{
  "n_head": 2,
  "n_kv_head": 2,
  "norm": "layernorm",
  "norm_place": "pre",
  "rope_base": 10000.0,
  "rope_fraction": 0.25,
  "qk_norm": false,
  "tie_embeddings": false,
  "init": "trunc",
  "init_std_qkv": 0.063,
  "beta1": 0.95,
  "lr_head": 0.0085,
  "grad_clip": 2.0
}
Each number is 128 + 32 x the weight over the matrix's rms, rounded and kept within 0 to 255. Layers, rows and columns count from 0. Numbers have three digits each.

# layer 4 MLP up, 448x128, rms 0.132, rows 0-213, columns 64-127
137063111132124130078157131148146160076147134089128094145093147160091117124088089236102158131144195154137156138115136119107127140151145161083158144118163116146172079122104124086138075026158085
155152090221146125144142125165155137168093069128129117096148078148090103120157106127137161148120141142115129130091149086132146153141113090182104126096102169053165169143147131159104191097141153
111108120146162126109123164126133060161140128118136126080088131102128129083131209106140102072135154096108155117116086128114158101184099167152148128079145145120076132081149142148085125143086130
155081161129129093123164125118110078111202100157150143143178142141130113153097157073130116145038143197138102115131122115119143046111077157132138148183103120117135134076142096131099132100143093
118186091040165121185100156089171152139061075181212098171145116051090055118136165161147054162222131134157090099121208042149164117139064193186076157048197102209087073109099228061160148164218122
063098145085142160071154129113163190158081146040158163081133165058107133079110121197042157121136119114146156150130119153138118124136150126058176077132116120129112170183163102074067122116186053
139153122162188133085112101105094179142143124149114166169131076110097174127075109163109200150131126114062131159143086236152143142097089100128169117048134100145132119157112156141093144168139150
088099107117097135072060113076121102186105132099090174149131133142119118106101163127137088122112119086127183089079135191115158092102148104099104154088174182082133126167097153200139146121201133
157124156099150136155135140114115133120115110130119102186094095132086121121068154169033156144107147183055146164079164110142132098073110069137140109135150100223132180090144121146171161058152159
154108122170095080125154125105143137123159104153110133191174119220150116164172093118110077177142148155125094056122143103112193121135147125104101188074147130132069177167132186083193120055092172
155157099124137090172069158118113156131136152136108069177156097104127119124080102154133124144134116140101122134107128127166119124118149166177169140163139167116099177138155135092138087074115129
128144123115151100173077120090118117145140186125166121092117100166144126120178196119196052135120090132081087098140072070089141174097141161167148193161112164135152115067105189076115086174116096
162160182150090163108119123123129108138144143129157130159130209190121144104135106068166226090126105163132144121094097108113139101103103175145140087165093110116175145123168066063119134136115146
173125157146177110143108100107179149105153133128147149141113093064167101160099072183107144098150146125116144123132125116128107190114128114132129158173106131072131137125091125153115123125082110
138127117160153130123135133143130064149115103154148170122139120126165139156111109155135142121106132079105164108154048140133127156176141131131101114103127173096124160122173115087138116130151082
116088125166170137074154172082123164144127058117110098126086168125097093121127106114097135158097094148096112154138175094120186105132125131152158134130146101190101126089136128107162107168116125
164091093145129136071120061113148080127132112093153125140139127136121177112179166146137150139149144084109163111161129125081138136149105150149147130162118138166150094085151070082137152182161117
143073132116142134105109112141046133165169126101128129145114104128155127134169124148113171181137156162173142127153106121117116152170080150077122112135108097170096136166128109117121147133100131
096098143110125127181143138183182128111153120133142151130138069121101113102095110161143100128110099094090120110117181139151131207157147136104136112126149106139133117152118143102108085066098127
144089101151112088149164093132178157112080135182179139126115120123144124120144081159092069118147151104102094160122129082114091181122105149122145129150162189163098138080136122099187119156092099
131118119131092144120110106132104178131071113189106089104125109160128161096133069187112162142117138116103100109087080115115112154119135073133118119142106156112141173146129132127141151143136113
099161183141108184104137096102101146136116107121122122162175108142137160112096094127140144140178130095091137175119129188131149121116143088154093132144159078105127087181110120175104118222132128
161061101143146123131141110141134116131117079130137159143157095094133105168057119149133145143139099135080099138128129141136129103099117110139137104108122115166126139125135122163164187141138155
100195096117197183103118115114098139128192097135096097148119151102099050130121134133070129124091175127077125175090088120193132098150118122219229140116169126128121183125077141122146116118082157
095102106160154139132102155151146094156176117091142125109103078085186107088155136143119139091167123166121149078130087097102142113148183113110130129114107158179131180118112127084117149065114121
124137131081113119164133108100126128113110202118110111130124120113131101072137164176183134122160159168157083106139125108143140193072153149092145119179132144128107148103095106112119089108133085
111110154083119102152141121126128140144106127133110141121106092118187115119114168136165085136134130101100097159142120180124092136156156120171096149111099149108062106073146147124098147155127122
138167140043144090139091139101097081194122162132133121155149118199126160111197190158167107130095121132119155131123136139095120127143123100122120149138118184141146115119089190115134087148114114
182132095132159123113099099154133076112165121118123115106147135177083044174095125133120138081119159178115075184114150045113167118098113129156128159191150174145131095109141107109153113115131100
186102140171171115143115144144103090145181111128160135117132198114098112142113158084073093142125179119145135149126202120133148089155166122094171145139132088136140158106169155073133124186092108
134133134147113157132099150173135098145200171154171124151085157122124063131123156142140138120060123118111098147123116116148146128129048120134181122086122146100108161185128079122087161104137143
163224140168095132166141085132152176087088073141132149140160124068130134129114045174043141154149146180103165145075140089120139154061141169130131139067139205063111159129125105138162091160150148
105165153139128126151148096139108154166135092150136063144058107117144148134209149145127111118125143158092163076158064099094128152136098116147168115156149101141113082116089170093085156124123086
083170095123130140153120105105134099140086070130144156136112075056139046165116188131151121155152118174095169152154155122140094146137220103169175160114193072174110159150096162097178065181147157
133104070117084099100140145132082110131045143195059114134165087150160155231159106094075129146087154135073114171138120123136089128069095083101063101132086145121148128140128138133150186163093133
118133148171112069094145179169203138132131151092166149080150123208078149116108137178114157087109101118100164109149109142128153072154149171058129088144168157157166143099130147145115143137115100
152103204159162140146119158037139098130128126114132143140108073180095149113117169146118082129160173115058091168087095116154129122133098186162120107139130119153088124095116131103150113131082121
101145104158080100129113141131110118132131130094141172147083201103080120159218181120123138129190141112121162157133162123093123110154105136098157160144153129103132150133057094160123090125152086
128134099135098065062139111158106145080150080123126115123146114120094145112156106140143134130158187124145130152121124114148168105119144139073122117117143125160154142063142109087132141190094156
114110132179089125186178144113112095127162082133134154136164173147104153119143117119085147106166174105097193149122106082124118154128137162126118140136119115066138132091089133165165105124127078
112146065112066120163085145107136101126105137113101123147115120113142104133111161153099130074140122148162139168152203112113158132123100208112065155158126159173151146135067151036084130101111133
121121100134208162152125194146180125100115110162116121126104096084091116120182098138143159152115134144111140137089077128162136138126090092116059128118116116121108126104151131110111114086104118
157110136117118097147144107116156189094124157138141109155115092169141049143116156139091128148124119155177087171126140131164130097121114142114158100151096172088148115121082167147125110099103155
100169158080083121133125138109122155103143151133164126110202154137097109115112075104141117080135128124076117160129216054147138160103108108102155128172148174061107068135117090144120114086061080
137183136133190120087094140055174120139128098139133083092115168104131099104118130183143159112124148130109147188133129129111121098139081053136142105129145175122133161072153170103126142157119123
166129121169091101148112164124166106120136154123150149127153122162070165127118146109105162129122128119163158123118133085139113111078106122113130135185143123159133142178188117107148133039104119
122124039134120099089108108090106067113146144105113124091172092155101096195137140108130114146103193123111178172088114114160129106135133134171129163065137222108105152125127122161140189119107144
158148084068197152161143149126138147109137129105137122150164115126097187128142033110126138142174097177115096132108153067066169200129139154102109142173080144185085080075141156091127130093110073
111109100125130114088097169159101138127129141117125096141082127104157143124131187160124159157081092145168117101141085137146100083114086114140099135138151116145091092131122128103150125083103180
122126158065129076122135170145184140117076094134160126133082148127162185127121136131130120124015159093129163147120220148058072137131159065051085105183176066168161127190143156080151134100147104
111050110117140111046168131145163121146150114115152170103142164090194173178154140127156112096210133082104146118108095106097083132132200181143117152133175161123151083154132112150115129147146093
131120150118115137124179146113160157139139110144108105153163153113111143116133108102092070136149166137105154139152078126097133108138108173119158136137119125096105154134161141115131142137076128
128045129183112140129115164198155092118125071133102093129125117130179117177076137145135085169156180105150180124148159149137138179067175193189116113152066102127143137133137129186081172104154168
172076135137060147101142083159133074122108142124165158151154085082183134136161133123131150075133119049171189147125144133080140134118145144112104109129108122165165171124210092161066166141144125
112115114155137126102209117142147186127145134108106185164158140133169154105154095167077133097149184106163106179113088165127124145183157139059124140173121108076095160071123147110119109139124104
149164124162108108139163144083146165110108127153123142152090109142102135099160070106103108146056113103158144124152154126135190142124215090079113097089112128117088113125144117133120165131050143
149167097140090137144139121129120147124127098132153100117127138121136114124190081166161110139145150130116185144135118118114114141089184138175095158142110137179168140084164096113152149147128098
074088145112112056128105097113117077117130166158165090122108164165108121174177106151194143123099158126182133112101142140197173140141096109093122115118175146145178164113030110106137107144176095
171116109121056085150086130169125170110182106130149143171083152151044091129152149089158109124083130120112110138123115139127094096134042102147157140152118118167140105090129096094103178131174180
128107167144163069150103142175166165166082181104174073082090148084147175132077105158180195114155182140135134056100135018084069097124150186126139081206104072175183184150146105078136065108122131
133109131098127136098182115135140171139159089157091145187144196033101081160132084095106096158204098122148189129117157141144170169126139159125089102135144134101161140185162143133150160143150198
074184111101160094121096117089111118133167144113084117078075158188137111171152136105098115111100139137077103136128071169136130132152141082130159184149085183086148132147117167138133099102115137
106171111086143091088102094135111151124123133143165108188082115145137132173115120157107093117174103149218118120107120141137126113117165051109177183129101070162130133132172134134118086098086168
135146120146075093096104150119089100132127187093129144084119097118164126141097169144098135117130121061126161117157093180146104075132107118109138078103141133101132161196081162159113155110133109
133140130091141150169113149122098121146122132108127084094156166078190160065145127126159141150208043092138120079188018103120159141152139060115096131101109063189078134152073145095111134056122140
130102162147135138175147127118122167138115128102167169146122185148127129110121125081174123127144111116143110122134123126097134147109106147074116155117089121147089103150129094148120098117131117
117132151115163167112143135098165153113057128053195084095076162084165214072136108137149180103130072163106111142148109054072101154173110100111084123078072121141107092135136124105135161119120112
076197132126231133111075109102130110116108176139134135050224086113109136105155091081143063129060146125086141105059180171144146076166203116135167104092166071180167169101154147109119113146114128
147061118142160169063155100145129191069108078135080180141102110143124130123129082187086124128069113114148156162102178091137085098109103126100150156145129058137110138191092138140163075115113114
161153136100123167121141178108122154087117113103106133179140131125100152167147125150129184087167064100098115124162148133121095120135128144160083155100076149112114089116163125074096108044153114
113098121120152130143121093108130102165116140134108088116162102131093126113135082140136166153132137145176164138139096175115146125121114131107109139117118080069079191126118134174142094187121093
138100137169125156202112130158089147141126124122124135146110098099182127105088164120121063073160144075146097128125105153123128189150191107146108143074127175026181140125137145167161151101139086
157140074209149144098055086143155137121122120170135191129174089171124159184125073136120140172066111147115088074143161151145124122062171128135136135131161146171142158128146150113152110140108172
102070107191107155129156125110098106135144068110141102145080169108116190117132093112150150128162127086154108124108105107146123232112088146068148156098107137160108144120141164168091086111179157
154087072125120166107202120118157102132062105149088174071127135132095134116105101115138120136050108041140102215094175125161115163145119089106088149108160129142153160186115137134173112085187116
144148054121163156132106116156130091082070160191132113096123138064159055118169107122117126159098142085135144159111105163133126181125152116162148126123101105087128135104186131164065133162103100
149124123154088132108130085099147114132138129091121130139145119161140145039108081139128114138126120141067114122140040160074137136147151130131100151150092092120142157139119094125147098159095130
124114129118186123086107154127163109142131115136106158146167156134099141150078160099147139132047152115143104105127094119108096117165085113160093144176148133109145157092134166031135133124178139
122178152167193123148080155159095144123124153155119122151138137105168138172135130114141100116144112134156125112154145118157163170092162075128117130137151161166106126095113134095106124085126128
158084180127085131138196145130119136093120120127061134163146095118121130148074192120110165145105133131182181121137145137141137141100156050152085125076084097160120136162131165121140147086130100
135149116072109121136145105106119127113125110104120076126095207146178121115122125137047150113203121128202154090125156119120143106151118104128159170145088118139127090139193119117088152154131083
102150131114151151106133116127148119145156152114160154103147105150135123151077128135149159117161086114151100114175115155179093075147134132119088091096156178164184100167132104142095189124074161
142115107137069113141147113140204128136103138091141119127128151138131149104141111230086153141176124145167135116134130034123173136141160171106082083126109132127095116147081129131167110135109155
158110068087114131110141131115164113114158107164066128147139114126104145112140129122122152113149111128129120153124070125138170158150091172104148178056178141072108141135140169125143115178114143
088147137133100153149123102190131100066105104129105146120112154085132101131117116109086132152155143156128134156146199118098170098138120118131167147139161078113072155099193090109159127175123133
095128147104118100121093100103148144178132101112149141110096110094109129171102133137176126090185068118116132150129140077135149176155122125092168187135154121126184134166101119094137165136091175
142106153105055132077156085133132077152127151101188112133112111082203077112146113158165107139193164117080182119115135100100139182121150121087121084200143118141120161146097059110091144106152110
128091131143097166128150117133147162133185116153101153130147083188077100137091127153117159090097099128129091118122136122155152124147109135133079112100153147161121134166192131129179146110119153
157198202104192183128042160165093123175161080148139074147144102106106110116157161105113090180078114184197082053071163226194095071142162089085165185035120071188072112138157205089132125066105158
117075107155100155140108142096092171153128127107129076139114185109107128149137126126026154149175137150076156116130167136123129142162184153074161115129128143130138073103113117135095133109133084
120118100148100170130170121096091135133146134129114093138122129122067096084143154085097106106183126093171153177166106123121158078137134148093172110089148130110108140057128066135119115157085104
146040124168105133217090187162169064134100095137127163093157096143149127127112148163062148088116089124130159178115142107136121113114144174201167088076073102185150097153131103126158152057132193
157073131145148136105119088121067142158163118118091151150131168123093115075096227098148101135084151165204069159101127098109157095182083137149092146108061124160140158056117102164113169125170124
137154119124148155165059137136135090168136120103166132127115081104158151102124121115149157115151138148152139122129098070134096088109119141115105144135122115162089134117156149088154171123156115
190204151136189097145147170156147146133104105196110153126134135106121142142095079134175140124209094083137166117140094175125144116089173140136094138153084114066081160166114126132043047100131104
081135186137142126090126152089111167151138216084202132117128149100130114093088060177131156132127156096019134099129135156153113141170137124108122109158099093205125181234121066213085072151091130
121080099192071101205108113143163091127120119143158141082117141086083146089133187132089120089162143104157186145082126075114163126097129199063169122151094117092153185118157103103132114019122114
084215152144098139080153150089094114117141101136133094156161138201135104173158131126071170119113117153142129129129138169120115131090144079111123145129144148109152117096104154065184129142074098
069121094136137137098179095181100135176107100079173076117082176092102116183149082183092224092149100074068195174167111103108129122096126115104162083208138111109236189111073070200091157149131110
060110156135132112140097161121216092144118084116160124139192092175126110080160127156159158120195176100094101124128099103169180163119143131131152132154172088157102199162137146043104061128088147
146170191144100129093154119161110110130187073122146121139103138117097080120111125162192133129152175109154144137123095146199098092111074108156140144099129100143129175121093113127136134071126145
103130092097146166108133134173140122101106124128140151087145138083088079204090096094155166150061062110148114157118091194136098100109167128125155099149088119085191111176138122064117187124132187
153115154137176129114178133142113135078140064126137103130156107097101126065130149135131129117094136094077106133111145127145118124132084124123154147126171083156106130128169118214112126185139112
065202132159143119075150125123138176123146141090181132174071182189103056146160172136135149130082118150149117073108086147136131131164124178104188138078146102179165094105076167111123082111138116
109196152122139151137116098095154199108107167100152129124227113082130090056091100122138117128152151097110114141180143159159134086106184061178118115082139093115077135176077150134113145165132160
152088096086131143133084091085199135156113133106157094053148094190135130131115151108177151133149109147176107103148163106095137028146120131102168085170134067235141099123134131097173212157123147
153151159113101128104101121127115187090158127132115104154197151124102151120105130121150096150082153117116099119094135194162106165140130112124114167131121148158137067085166141142141101100117109
097085165081131089123163135071133118099142157136084148130096140078140115085092137133144111191133087110122115143152073161124148164089147165134158174133106139054109098125161099113158159118146117
140077138154083106044144125104202163137119140115177103138080139140131144108139144135156129158090162124133127172156125082046125116074162197116117107166084181072110158137150129133125146122116092
126154152122098071135086077092080089183135154144148105115094133176096118171172175047137082146173161194196092156134124107152164089067035137174104115179124099209172145097135117124138190100155174
126196079144144090136114128117133184139079100091154127223109147161112108143156136150054072109126130156146123103109132119092157151106144193143142132167117134136154099121118154087159116115132189
155092170137172192132151120178174157140146121179093176114124153036198059113106128095121096132175136126187162111037115113117129123153179091142095114074094089114087105164145114136157191103112111
178127111088126113122142130044108110123084132158089114108171163144113139171166063086099128103133094157125093127161127178096110163090172079103129123145148203077109116145117161139143122199113126
109144162102102122141105220129140084075181110104173140146132189115099095112066122116093126119117122159116092174097152085102144137092140118109115133103123132183123154122111106089163128095141116
139144204115107101160170087119138132172120125155109111120137163131078124202087106065172120114138126172143159134131153136119120126120222161156081109129140175138163137144141107153160138139093118
126106088075135122137152089166122142123087173171137115129124097112128161161151148101121100102186123126092102159141155121118051116206123138157123143173133138130154083125112093092154146168166087
123162152112185136098110185127139076155133169102124119187143170128092060030112187115161122128172060088121130185065101096132128093195164200109115145127153132121051158088117104150067081120107167
130156100154146165185235121193145136158144144145121109173116151117086129148150124122150149139152094101067132143141102086130125136090075171171124095054140140133183112151111124163158117138127154
048086150148117159148183117133117147155190132134128133098185175077052138109187121120111122194156228123088148173134153151114130086073067122132123164134159112113093144069111135160094096141119053
144151097128148141143187062175097090113109110161113119132144125182128147161154144080092124161097187130118121146066133160152114100128150108144124164134125135122111121095189168152165081155106142
117141071041125070148098112174167104093069123142136088172131077160099073226150165157142078097102062155171172082098194131178191131075107140127146113202105148124184116094128113109094145167146143
184107163135096148068148086073096136137127134107101100132129098129116115113144144161088173132164146174090157177081055144087093097088108136077208143073120147103102099179212151121076126100087183
160144159177118122096167107148143124143123116140137128146194077133136094125126179071128113181125124128116102166168072142147139102113095128128107146123108133130061131105194095120107164135106165
114089092152175156186135109160113137179174158127127154077112076140175114119121072189149152100108077083115159099165166157092119107175131107190142134135141175113165144139162133117136098087181076
142141146147110139054120165123127124173167122152153068116149104092064124108137132159180115175080133086078141104126070196133140159146095148102155134130151137108119144134142116185132078137141106
155084147111112082167104139137140099105080154119128185095104128128099124180197103097135062066133109122137157166193186167139138140132199137043107126201096143166181136094160121101114143122139146
120136181112073168150086108062121100141092098104093087131101093161101146058069107084182116122129096159128136105107158131122124088128105186093153137113086145187119132125119107099116109160153140
116117172159097051121098113110092102141082140124122102082099143110210125086101147119058084126101181133112192143154107175102106108112166140152155140111095096101132142099138138182170141142108097
179151195143103138080136137099061113124162066153153145135108143169124118116145088147151110159176195121151110098117116135109117125167182136136131103130197101169165108129086146140113163081185140
129201159132139097170066128084104131169162145141132135121124125166113085067148111133113060098116127116125068107104119143232147167162176056082166080136184155095087127120130161179138142137133096
132163101131142099127175180125166104163134134138091084159080174120153133113180163128149182127133150131105140165144091114115129162139130064186134157097142184063090150113152162128137062125099082
116123157100192103112164137133161163098156099091159137127100135067157112103105127085127120157135114088074126108068160127106140137123110152151080088155112117161135153122151137150073146092169175
099117116140123098143134123146138187123155109110146116112132112150123131126148156139151144149166153100195124073153146139153129071185144115144096131123136097137192118161088191154129121122141091
095149111151086123097134142079193079122137129108151090087104154076072093071123150156141143144137152168132159146114144113131142135099100142104140111121119053126124086106096126159138087162171102
129079126076166104075139141160111130119152114128085099126154118112122149159168155069134128111098160125163110174118093125145104093158135097125192109137121095032126137126129169128119154102166149
115106144121116121119123128136108103114111138121146123110088122135149118146150125119129158169101141065170130117118130193079149140121128105109145144148104071167158126117128094146069145166183128
154138156136190172155084150043138176143138140130143055156111147138078148105093140107130134121140132121108058135102110115130133071152114172115183143110141147168112073052081141143153123161141125
201081194121134162139180136188152167146160125179103170194064120125082127042081139099128150078129099082127188179134122162153113149173186158097081070136165132176165163198195072148031126150162197
141137132126123119138131123130116109123135124144124095121098159087161146110162128141126143134125165137150156145124151169127114139144154105117207136123088161119174151177156201147106103151157134
088136129119165139153158076124124137129103127143114171120051114147140159145143114087170156114139088116163134099158073171102125106085162050134081130137076104114163109147058145127096159093150126
132129125156121131117154128120134132155070114126175109074145131091106146138114128176129138145078095104141102118146191081162123146143151090146102143096152106160083197109147115125105157154192136
102097123133093135066131135078141114106158103093174208130186121157091091147133130151109123150098163074059121150126083163134143153071067070158162159151113123092099159179152128192169109116113131
072157139127083136080163117129141139104146120165117140110162167112113112106168132122108075116110155071083162155135089185132114107150133051135110125034150132001116158124157103173139143170099135
138132108146112109121087163090168142101142165123114116146125179080136157114165148097188128104129129137157118086165137112132160213125110072142165100117150117121114102090105144128136104145142121
118124191162134167111132159135110141167167109112144124170129038154088159168155160121159135151059136151107090194147119113155076111139109173127195119119130110165119134109108053112149148160131153
082133114069189117121171170089157106139136109112171088138127141108119091150033057155093151111154104074084204121149073128090131175167118057088172169212131167094150147171131198137074106068126108
093117066110143069160037103120157059149125174156091141137064126184130138168139110121127186169129131192122181148095136076105115141108096082161077139111104127104098089101115110118153141187140146
124183162111142104124101173119120122130105126102154135115154194131065114117158147082126131154157210145143190107144081105158142071117149146174173136113107161098145147076128149203097084122125105
133195134105145122129166120120084137161073143159169134124106169024165161146104118143101103149129098126127158124133159175090087131105170143103131145184132077121083153153127169091111051135137114
089095135080135137131082118188136107162147144136178121113190141149142140122100101118171088141139158107137173119112178121162097059212147128147151157126109131196155127133113100112129140108128058
119114136126136129116089139146126110138123121127157123100096091144120121112164107153109095152150127135118142145143160102089081087126158114093149125129143153165136135080090139138137152111164134
138149130106115142129138142146141255104105094149165136171056129145063177121173081133132117153175098124185063120146174078085168151191124137119085092109155166162113102183135136092103163137101147
125079199112171078113099165175142150118151140123143090116099161155109103133097165150120119160142159104104110143125137117152121142168068097149176099156139135116126138132145103163139111111096125
127061173097151148112168118194106171153097145149140104120134109055134109113171127135102164110063068103135160157113117158132089143128145152051139157141049129076102172071157135156108177087141127
130180110083099079170077176109171111166101115129132115137149130105098128146116139161106147113123129126109089121101130091174141121091116147197127124080089098107105133110078145122129146115134101
115088103124144110149154173155069134129139122152139156151156149123144124149119200125083139140159202153189082142121104133127146113097151132118156180181048110103122117102113162180097129122162112
161068082130053099143059068157086078074157081177094094107122081137196073165172161131111077068135074132149057181112125124222179122041171168184097164098099145076081145148074112080206148096126168
109148121153073111111116123151121147142145099104194159136121145123147148200123119105154116138163112121114115114111142076125152163148119117142103104127159114193105163180099122166128144171128184
127162140125144133134142110106130103108072137085176112123131163154091112120165134138101148141124119127137124178111145129114134111118096117114117121100147122097115128127165107151093127160148116
162092164125126171159158133125147179100147082149103147170144105139146147145133116107153106071104142137130088096124121145114150185118136158119134200114087163137135076142117114144130132109172159
144083095142095120132160116149111159114086114131119174166166085175157120150107138124158123128172103138144159138151131096147125059150152084132076123129069125129159175088163095171141134129153136
100193068073126064105141154101163139150118176100149135105127155215147164108136122165121106119125120087088160052130140119129156148088159154085098135125167119106126105184091147120139099108129139
128132087120104112138173063200105106122098108141164164133086129146185138137143122126112147120138070047111144116073131100113134110142068143127142144218086105135165123188128158044112143072138117
124116175117120109121147162078183116122172185071182127147194158196125168017163117107168163139142101071144127100122047118065145162162060159074101133077112150131095101164162154215050115167118091
114118127148090160141131137106167117100108099094109165119132173141096127129116079098126091087118136175148159135106148113136146143118154113121096103048137122062116139126154122158177109116112153
103119116135144135099160150123141162104109164118118160185157132163135156124145104135159172103148114114159100116071159110116143172058118125111099147125076135093161069146115201093090100124190155
159167130134153128143099109114161169144056143133185087111135149107144157144127145140109117134197156130152154140108135063140121113191128224108126131080128179169116147086122120103142110132118112
135123041162090111192153110093130101132083091167088104125138113145085132157140146131083149087130047115178143194110138115171134110150119078092098120147137141088170152138043156126117155176169138
073141138171133122207162129139123175138139115142145179165172089122102137112124126120116072128107086119081164115159162085149153161124107162094110101115165095103151146150174147133079107106108196
141202101134096137149170126097122127110131102139133124125116205145177115151127135183079091133100118110116185151130165094140147097154108121144170118102118104113146171129135160132138123120120119
134100095138089151179131079128079126153121200107133161135127117206114172144155121091166100145132132093128089144163102117126149148109111075136113117125091109112118087122149103167127100119115128
119098137156068135115135095134183144116097094105132141160126110147094156086160156142123095172118113096191134135142175149086129123110092183117134123153124095113149153141111094103128111077145148
119182076158172195105137188170168149161125138069192096166097144103113169135095107136150118138142076083117123068110080215131105061187175124147125123152103052111093097210145120126074097078090138
087127145137141151097131126090148102125091137130103172212125107094163213098079165138163078163120177124086121133103069106124096134122102150180193089149136094100099139205150107106099134157155068
166082163110121135151120122101167163113125101109182193154139132137146128127102123161137111128223151169109077135150171064090113098096148172103162123164110080142125094165131114128133138157129111
104118087200113109122057130102131120114169135194121152169165131165088117169112108150144189141131148073077140152150152180147118149154209096114143114139209082176071123128089145085140086182139179
139087091131055157112123148120095042111187113102118156147153116154142185137126157139105155119116092112125115159121080206146135106184127245104142117142156142174171161159077077124116121146125082
177136107127141136113152162113115113137093107110128139136124111133127131171144165062197152106152026130201126150166130140172155076126073113135161127103104100158111134062187092093112135145157138
155089087175145110128138107112131091141130136138080130144153096123108181090148113131130108091158149099156071121123061114151144122137081098131110094157153096060142102163115152128121075169107083
103053136096141125150123093135086108156135140143099120127179110166154128091149106127164083159114143110125052188127155109107145132151104113108169133092185126115087114118166121089152146132130118
082114130118125173105212128155117142098152178109173092122055185095150187109117094150110114065180132084113189121137145089087107183148095156096156093163124165080172163117164126172092085097118092
105169143153188110146187145111123153172074199077200146077156194183138204035132132099180146120157137089068108086110118161091109123204156131150165123104087076103122109112128096180066108200154061
121115097151132139123174134123152113086114121073155120161110105164165141134123138165110106129105145131127098130076139080113127110129087181100129179105101068107063133086159186112116082131113124
153125082125102059176103162133138144125137131127116091126160092139153093147170183115097151087053185136086106155104234054178085121107116134206159122133100163151114125132150111148140135080096129
142186122128147140107135181129123100099128150148134133096189161133122107113086125240165164118072144128096096066067133192152131153171102173135107146148162162101181058215161121101150135095147161
084172144132132108079114139151140184124139158112141095108124201164110102098114150181096122130200075160132126161077147112126144112100135131129168137111112146134077088129149108143162163170112098
116103127124129121096107150098170097152108178112098118097178162075151202057132091154128210161113128124136116084171123172122119104111131067140133137119128103111132154138116137146122085128156085
114104091118116057112190142140182119125143164143141131115128174142090188158106074152141172152137112056116162073143150119108141151115097157118090101163106110115160127194098136123080114091095096
127138184147123091079123191119149202120075159133082110139143131114125170115114109165131157105156146132105110116188122109114130176134098121129104101096066072095068142125155167129135100174175104
092065095138155174108166147131174163113152097126094115095121105113126121147135104157145110127174150156112088148151144156104129166080164127088102158118132095083130121107139131132122061157119132
181102138101107084180086110114125156138145134116135145042112139162131173153145138095141146158120103078129110097152078204111083105173130193128135123134083159126197062131111114108163203132093135
107118112158089123094141099198129081104143109098181109118128091153189154160182160186148167173081124181116138101124136124158108112066151107152146174165132127084130153106176103149172085168156079
179127113131168165157158090119131099138141115140167141145113050166093138116164122116148145113103080148097122099161167110093120035112130115122142143157161093079059100159128152116121158117104145
123161115156085131108210157072160140146114154105163086103112202084067130102081071145162136129154169079076129088146072110106129163138098137138101097174153144168135191156140144213081119127126081
154122121119095138096106072160122136168137104103095093141140137125161142148178106180102136106118110128138144151164140161085143136079167134106098148140129118191118159110100128104154097140160108
126143143036097080105056081122098137137166100117155079185073172208151139178172114075117122140169161185164121138114179159112141127086168139120152082175097115129116100130076156123138130139105139
163141110076155142112150158077119080122169156177122118118165124133150090151171155079146075158118091087084112127129078150180168127118171111120069156063054089155120147107103164132088151136122151
161151141171121100113059173131120127105111133148119115183110138213087150141149092105131166126063127085121110146135104187111160109138161168103114119094143163103109149162136095120158159076130152
153096077156120141143116180161134114165139112100103136122181136155117141131115147105132130133089089117165148122127200145184084130096141130063148107102087090145086115071143137166076152123137127
114106102131119102132112168114124119122168120125133164139109172073152145127105159118136096134171116109153149094165117154112098131133145160169130167145124100147145136188162183087144147122175131
158085111157136108114129186169167144080096122122117184125103121150097130143139111111137113114119127113120124210151105098119131127130110119076155117144102131103165112128128136149098185140189135
120139118146129152118107103109132108155114159161122066121089140135097123091149155115099159166126129134115037118125125140133130134092130110158165163115143134109074112130101126173130117188114115
054113110164142167168165166089146111163121090131154112163095157143064126118138146142142094105133082087164085092133157148186161187168142159151168093123210055179137074109019169112122130156143072
144189123099165106157122112158046165122088133149170115158070167197062155110117082104137125181132130151173137199114105150157152109147127161089090076119135160172106124107115090125105122148187146
138148137184099113107103155065149090124133095124127111135148153144105123070163133163137082091155089081119100130115074147125136091151150143114120100099171076136139147171111079202130137174121136
126118097164100147192126091137129134169188135153134152128115168121077136094118171071159160116126054110163118186087151098138147098090110153128145112137153190139161142121097080188145106129169106
123085136138090138078107067129135165086119154120121088139099178240182128199092113102067174141113124145138133133101116156081097142150176080098150175175138137133153055138138091122158123118091155
098155123109151143121151138104141102098151120132122088124153137183104145124106243195101165161070156127148119109110087157144138032145147078149114117069145103133170074139143119097164133151143136
197200228195147190117075151095129161135133092175166072177200100111049071154138197086121128186099148171160023110039142164185123127176208124112138202076178125166083046104177175121137045122097175
162160136095165139075157151136105181184080146096132108113081186114036200094094139128147196128156074106153152156040123158105073072201140128077116119052126130103117143174182138139123119129154165
100152129131106088115139124112085104155110176162104086148107152180102132101084191103082135108153255131150174126145073143125113117119101108179125088096123106148083151092126149190113146211162136
102122164136155079121152167124093140127186131151138116114098120120149097140118086144166116055115168083089102142155080181151101146103153104091176135116140087148173138140114130130140146131109122
158074120168106124108144092158104114068145105159092143136048116171097121179116130159083115187113099147161138125173096141118131080117136146064119110148158120113136101148107122093148145099161150
178158111097124097133094102150101150168100132123149132130151129057128123153127057162098140134158194200095130153171127100101124123140142062167129148127134218161113165130096156089150128100106125